{
  "n_layer": 12,
  "n_head": 6,
  "head_dim": 32,
  "activation": "swiglu",
  "positions": "rope",
  "tie_embeddings": true,
  "optimizer": "soap_variant",
  "lr": 0.00681,
  "lr_head": 0.00573,
  "warmup_steps": 200,
  "seq_len": 512,
  "dataset": "wikipedia_en"
}
Each number is 128 + 32 x the weight over the matrix's rms, rounded and kept within 0 to 255. Layers, rows and columns count from 0. Numbers have three digits each.

# layer 9 MLP up, 512x192, rms 0.0553, rows 145-212, columns 0-95
130168113118115097172155130120102116158116142075141123136097135111137095099145135089141152153134100177193130086161113172086155111092161155121108144155102093115125125093102158110108181163078134193136209117084113103108145083152151105128111138150096141142127190112075094143173095107073094138
075169090052187147145175121093145141177149102116110173094128166128107102124111146124100095156118120177151102159102144134100147115158109171106085127074144136117110154130161164083096192174108143151135086158146122185116111139090134161134158128122142160091127133184075145068118127119118184115
107116171088143114135151105206107155104140170114088149091129142150121161120140164149134132143135119096097171172103127067111162087104105128145133144106087095125155150116077100159144098165161151186118141073125104127123097130152134088101143150129137152165124154179169090113110093173156130157
170085134137147133087109117124113088150148151139101128091131047106049120203106148159187129055167126105127091169115162179122101086137176116067091117178089174150127146099116098067161130125112096134125158148115127117121145151115114155093121181163138105112100134131114120118161102076109157135
145116193150127124098161123125129180160109147038117124136124134121149140163179135149109048130116142119112085135156165147115043182121111063138114086039081090115145141096118140157120111194178181102054101122120131107118153157116120066109061190103112188136073114095139125056075081102083153125
167139080086145146115112108099128142134111145143104163120068206159199110167149108145110150030128134081144168138164115081129116085133136118119096124108108088156107109185156148130127126185161130106161084186143128182142115174101125145105072125107206141173156113091172095113131104111083099066
128060094089163162140153140114117118178130153140181133150197155195107125158084145115163153138182152117133121165189161172110138132157164149130096155155130131113116123150156161105119135133158120067100076106134135094125092144059187226067141192125131160095148120097150141079163086142207103117
057121150161166124126064144138107131137097153182132095146128191115118168142118121145149101112136134112147130128143080171124125079121143081199092111142180097147104113144130093110191125120122146104145118153152152105163121134118019088153121159118104140078116108122086131133233169126120134157
145192152073136092110142085124130152135149111150173129073164133148115103089161153184118113161129113109129121137143086117087064090120149139139131086112152076069156143130130160196110052117105162092136118127133123124105138099080133138149070143183116124131119074194095108085190133143171096077
130169146072142126151131098166114158043136128213140144109123111103148198139120113175115094076080146083102126215113135124163224146125142159148133063179125132114122060138167115151150129088108109140133121073165103065152140124076107117143165112151139119119165102085115129156092107088081112112
102043121088136138080172146139119196094041130126085095076151146072130153112120222153084124142100121197088158136182133144105183056193107189145106175109167102114108145126139066151126147155142104105073132117191149157146112102126126159099139135132137110059047109099163119097110116088110105136
177197108113150163089132144125112148131126134070170076114149073142165087160122115137157165161101115116155097075144130142102175081118172140115159139160207141114090126079184195119146158121088158132148077152120108095142132175128132151082129129160170094148141079117136053073086114124129144097
049137185079142117158106112174115096080137148126153085153130089114165102090131087139115104129130142097118166119118134093145128117158137191210122146087094118164119119146071085117135137108091116116124188168105096105147114069218073101089138134138125123088122122140130152106077121131094134166
184154125073174105183199109117129118132108099147106098205143129143164164071119097100150100161116107160192088180151142113164187139145157092144131076139147115030125138079086189134181151152157155150176064116119178169210131148194144102121124124130143188106168141110138110117162116167138193104
113103137178128143104159178068074152172138135062131106107166155152119131134180130089177092093176133188143166158189153134165144125131127175107153101145137105134153157051111123129138112200111162067081144122117090154119106103124157073130106086123147117169112205144092179111157127124115103161
126110123131090124136176106152107123127153153078099116084210159114096139153163112164097126114115114166066147178104076108161155103191138159132139200134145105109185135155119117101228104148147089197142155131125084171145090171103109064099056197145116148114110133101139079147075146164067173117
198170104153200187092100135164147146211172105145147104104163099109135108089083215118078118123156096076136123132074059107114087105064166180143090160077093140112134102144160068201059111101152202101165121095111126112110158130195149131103133133138199063111101113107108151119076143128147143180
102102200126177174098108166126136161112157152121115146123088138137094131124071156120093143120103108126105137121158133170094118110132065111117145174158094137110091176104109168157123066129162143127184167138126064182154107148070149130134148090173124128142125108131122164089185114097151152129
106142095158100115130129137122129100157111125187145162162215089145118113099139094143103159195092140175123172062116063146130121114162133112084142128185147138128143171108147104107187092126114147124160113133192143098063095145101154132118146113116156091137117135081080135124146141170187089056
169102133122091145162140155071087167101126116069065153106091136166161107110120178140072135151142076127115162158102204131133186128147107108112113132154125170203153105134175102115119149157130077089132137128123084118168095159165147133090115162133189188122098093077180134123099120090196145182
139135092113100109109085132173109152116136137158096149113119120157156120083108098139128085072072123093130115135161159105134160104091123130091099132110109073124094104166096152132156133152062102103095119079106150106132171111113087147150158168173123134159137163134089120131152095090153179156
152118145120062149098115121122199119140074135109076134166120119185045072074138146083093169100117114168158130131094181145118089117120125160182149165131151136143182149106162104141194136113129081173151153142107114150166072087125114134150179140153168148111156141142142119089144099106161121126
094143136130143194104124142167168115126101158141112087152154117067128048167089154137101132163078100060122108137149115155091111092172116141193127134131140122120105111149121179142211143125127141143151141167125158172111121164075110111132164098167081133125169152189055162156114113175119117115
115045155093113109144133122163127137136112142139205152079115125156089116118119120135152191118141086182083026062137138178099131077186137196135142155116135111123158157146114137123125111091108136101100069102137190098131132135146080198173123157115090108163149072129195161142120179118165137144
117134162126112142086156180162193142127134125138087128076144134154123112133158116137125138195162120052144135172164135198123103058137099136147118142163085124124153134169145155106118141120127091079098137062137162121115098167116114115157109134154100169144093085108144119117104162051092192075
168109138161145121088148143119148091162139173118135148060109156186104100109128117114093148128117141113155105201146107141121089112200153142181130102099078181122222132146168130135077123141098123151123189176132158184126125101115185089091130094147093076113154117161109178144144144139149126140
094116096130120114127127142121142121154114092162156193140117145102102175081118076135139170112132152127172115130049099152142119141101193097149129096138139134178112088091179136143119172168160137156178148107162154095103140104117113198132100109129123091187131140104113076137107112119139165111
139091164155133153121071115187180150152095144098151106086117112124125136147143077097196130146133176143128140140169105117140133186145210089088165150069087172126126111101155153114091091099140134081185165075132174161138128116143153108144125103138139147188086114138149185149198114106087104143
123054099176100144088144123136120130143095186183174166210108128170126093098136108099102104072136120097153132177065125077110167106138135154099130116133148101179117118101086089200168082136136107184090148130152131134068166135090107113074102111130108136122157135126255118221123114132115049108
072149086147098142147109092137108147195112117143183119129122133136146155197167153071129120096156146142151154155163095136064187105115093117116146116137088132157147053094120129116150144117124133080130130116159080135123172151113126149108100139154115107169062111164182147152160104180096096042
043076104226131077154066064116128173166146144191071177011046166103187098163152096154182158097146132128120160122109089113165150106046097146135109139167077033176103108136110133174127126223117135090142171194098143171136178095143162134206169139130121125094056225139126140201068158136109159141
063126062139112116148148083090142107161115100148096120186163100082142132045132084130106153096103111125119107118110155137098111143115094204140157164159052128070109142083085151116126141072117131194084108129102190124111097138145131086154094092103158126127167126149133131181160114141120104117
164178101124027118129125127132085162161140086177099116147094063088105118119114130082147110107126141112127131147107108107097194097099134137086167148140102097174145104189119114136081130104113092131160163140094079166082097103115129131136104131164104195151141140138081102177152109171082099158
135150119098137101106124111112098151125091203141114116104106101173129141158096123168104133119119120138159103130112138065182091133139152171129102103155131162120161151154076121112133119123088077136085094092059075158123072063130090105142114114170109065176033077139110116138107159133123098145
164147090139127137145116162125182135156160151140090074155140086197105189080110142092181113125138123092087117170109072149190140136126115133093172157109112159107143190092144160115109077080154177105134076045050086121132104198090167125063148160068195126146123138114135100181118101066137170162
128120081134093196149190143101158120095156097123106115120160097070133144102140110153126093168080179119088136202172134107139147068086143107145089123134130106133082100117140064149162110146155064138107053076120125160123132119113106140105082149155182130104183106117202108078167138154167180122
118153136154135112140168064143151113121102111122133094219144181061163130203113090153162129079148146174120091125094139130127111086146127144117116121168095237175173154255137136129103126157116149140165160175074163123145078120145161156114127166111119139079147137122105150130166140095123099159
152144134129143124104167087128176073079115116161170087061155084079167173130108138095149162136125186175135110163085097201149158128111181196156106163100094135127158159067128118127146148132152125166103143113171188133154188116138122123120117072077108152128162089114109111150085110103140117098
134166112138059112155052186147140166154164125195148155159131138112157109080077135110168094120161096125114153208185155136068135120163186173114159114153213169133159087074151111189124114114127136146117133146119097131108100105107165127123120160080103159053121117093088129091132130153102141105
081131161082105130078180109168165117153157142121117143093164116104144183151135121152114151099160157117118138077147116090037107141171105151132187150118078106165132118164143111168138098110082094151153142049111146108150082174123105118143193171123112166116183125171166203151106160140154139158
112148106114155132109125188118147124133126073088031139147110109161155132128117110155124136109107096110201117063180132101175119115106109178085127108043130088098122072165149112117052191117079152136110075128110098179108131098148078184102100121084132121137181115173122106123155115102107061137
201138159193123140104093072172179152139162116145093156083158122151096156161134181091071096114063102154150175152132130111172150134127094124106126128048087088157140101182132152139115108108111183103150149148106117083114113159127130182115138119151160094158134118214081150113123099095108167103
186156146149159171137113146129077133198164082158103154071146085133164143116037086233140073148069160132116089141093118135163122101129115172132140118115085147132036106103176165083148118073093153161136117141124194163171142119126079097139100115096158091068089141182120156120132194209081166166
153155138118160117093161171151137076131135081125100105137105087170171173148159131157147159115129136161113119099120151144071131110077122096093114187094164108188104127113116069138160112134158120145144150124130156134111171111165153089188172164135143164183139185134151105112099145150136106133
171168082142138066120102125123084119196120099106207137080172136140157132099118107110166146132096052108119126164059142131159115146157157107119082136126185166121158176127107102175154083127138115164085121153175110154122119125149098135140120117179105168136133122125130093214107072052133141102
055160107132135162091125118109082133124109115196117132169155111086089131142129125134121091118120105084116157064097115175127122071186135089061198159175084109133114133150181142131185111151164162134187146086135146106147077085107115114173130142143140118104138122103135109145165120164109143118
154148078138147076162086165201077162119134133161143178116136094089159083099119149121112162135078122118085106089166086102135139141104154150098183125119098099149123090100112106125111137130138098188140128094115149145087144145158151108088157135139090106031133076088130201159129152130136058102
139151091113183085131183087043179184130145106134123137144165093111071115063145106169116169102124078181189112106069156117143076183126148188087113123141130127122165141123153103195137117106134124134096121144159142071079163100168150139182133133141077109130138065161084110159125208101107145137
148133098147126138131157163134114128106144165115095200147105109169031135141145136096077144100176145130132097094126185111144172163128096122111131166094117153073166124134166114148102115127111098092077141163079118123126078073154125152138128157095079119133116119132160134131094113124114110108
163150114169109185194119159177070194147130115158097159098099096112090101124137120150124064112121153137177141176122154149121160136087141156123135140107181131175073093145081177099158137093091162138141151181125169142127116199077125103084096107115103098119091182141132118147071101119076179129
155134127098122174122088130157147174120140161140115140128089108148156142106178178168176072153130177123122137084149183163128123127080126173173112128098147157126087137159131117107139122124170135034167101144146117187114160105134174134124189119108161134093141101144123137077138148035113121191
126138135156091140171091104148145098146164160118081141122046152083165112109159096144116125130152115158128147195136109118123132113096094087110096141147174157131091138154132177164100099120108125141155180125121080153158086158063058134108147160135059135103117149145116094195116130111165134163
148124171095089170087106144211170072152142129117142122149163092105143166123124166117109092131075099132093118127049086103152134129124103145093139158072102096071153128175096133088129088110061111130142105143189135146102100133114145173136114170131157093128078166152132163129111132099146155124
161093087087122171127146149134134192055137174077161170125149135071216080166086126110115106126112146191117115094186134157125129186136093157152174139115104125064141074043122175124167114161073133136113107139150149100110117101124142157171166175189145129124109078089112175120088129115083132198
172132134143118095133128099146069103086154081161132126105115111121143155098069075178111148152123110114083137131182128080094088120159064111118152099171154126078143102142134137197036146098128125092123140121147176159101155155138201196180147160132126143130086104101133142148105171128114128122
100145161121130112122165161131116105143055145089138094147088160173205049165125066127100164147153114132102088117107133131116107132154108156086108130167136183096119104126115093141145132127182105130113107126124155114148130151098152144191099137115112123136183204139125164103156059121114086062
135105051130164143120182169166119085143141126083112058113138199142126162161144115135154126171125141130089112100114151043120092080132150092123094161150117157085154093116116133167039146110094117075096121148162103220120109130122108156135098151115108124096134155108086125170180119133144135106
165133087097080090138156090154211142131179056104116113204081139133214108093098076102128151103123143128149024125162089123132162088145075113102132105068110085159151134114159092098068141154129130120161168118148147069138167117117137133094080094155112071106102111138064102088164143144128080121
093120104084145227098186145092093119122102164128147118114193090142114158134150108116132151127060116167081085164152136060107144104140101150110116129107153129129074164119167143033113061173166103122095145150152127043172117116094181100088116132135154101149120091139199152140148154100173098111
124093096148103119121114115110121138134132101092149098140155107116211106164102120117115100071112116132136083192150086142113077105100088169134065061097113183152062097118163107131124176229121117112126151122158094057112105109072138077182197106110133067124143133094094096140123121181120177192
126134110129094104150173076138116148075126152075114135132092141160124096128132160177137128078106158177132126111147089053062055110118156085147106148140091147155141091161054118116157173128128146173169165155169142187121107061125151118104118211113086124117144098144164055138140144165140143119
051098161068137107147099168112140189193096159097105195108143213148143176139111129160114109070097097171112142117082095141115179109140161160149088140089066159105152154131111080151131163177094110103134151154123134200155144170105122143124161125086185123112127103108121133111148176040136132157
135157148124131092202142112118128141116131136084060123160085094121140154112110133106136138176140207161144106146116098089162093128138135147135090088140121114137113115123115092154188189126119047120094101116131108109130103175061058090108151158133105111067122134115111116091148159084065133110
191132090212172086193108113207123102192127135148135129152154095156057170117094175150195144145212118109149169116126146092128170091116119102060162161113071130118060101097129116068141126171126127153118107111161127158144167152146122081140116167101116157135157114141136176068136082130153128090
082161136124134137163069181127144097142142120165119138165136122140078114112115177112185130118111134129164147116099133155182143135093127122117144093102128094184107113077080166155144157122082126153132113134093106103103143125129137081080167078120138203102109150133131142102154118144127119091
137090217095124085078107167143162130152092134137104093060104102168118107115196117147161185137140098105126176152168116132131130137116186041122101184148116055115152116169106130122104159198165094122162108137152174179139163129092168157125131168151142100137160146139169116066059088181143158125
145142098178163139115102143153174193057127153101153207095130114176164092140140125131117104190154121120113116128128088113118115165080150135138099134102066120125122091225084113136131094122110162144085076175127141165130162174161145113080094167145146075128154115160137179123178116104063068141
160160126185078138201084098171149099108107170150122086175134122069143132094150150177131120164130105133138135104161153144119118168087133059136174142107123107090157095096142076159136185119098152121140116145138126164154138160104031109057115124113131112099106075148138104147162128123159132164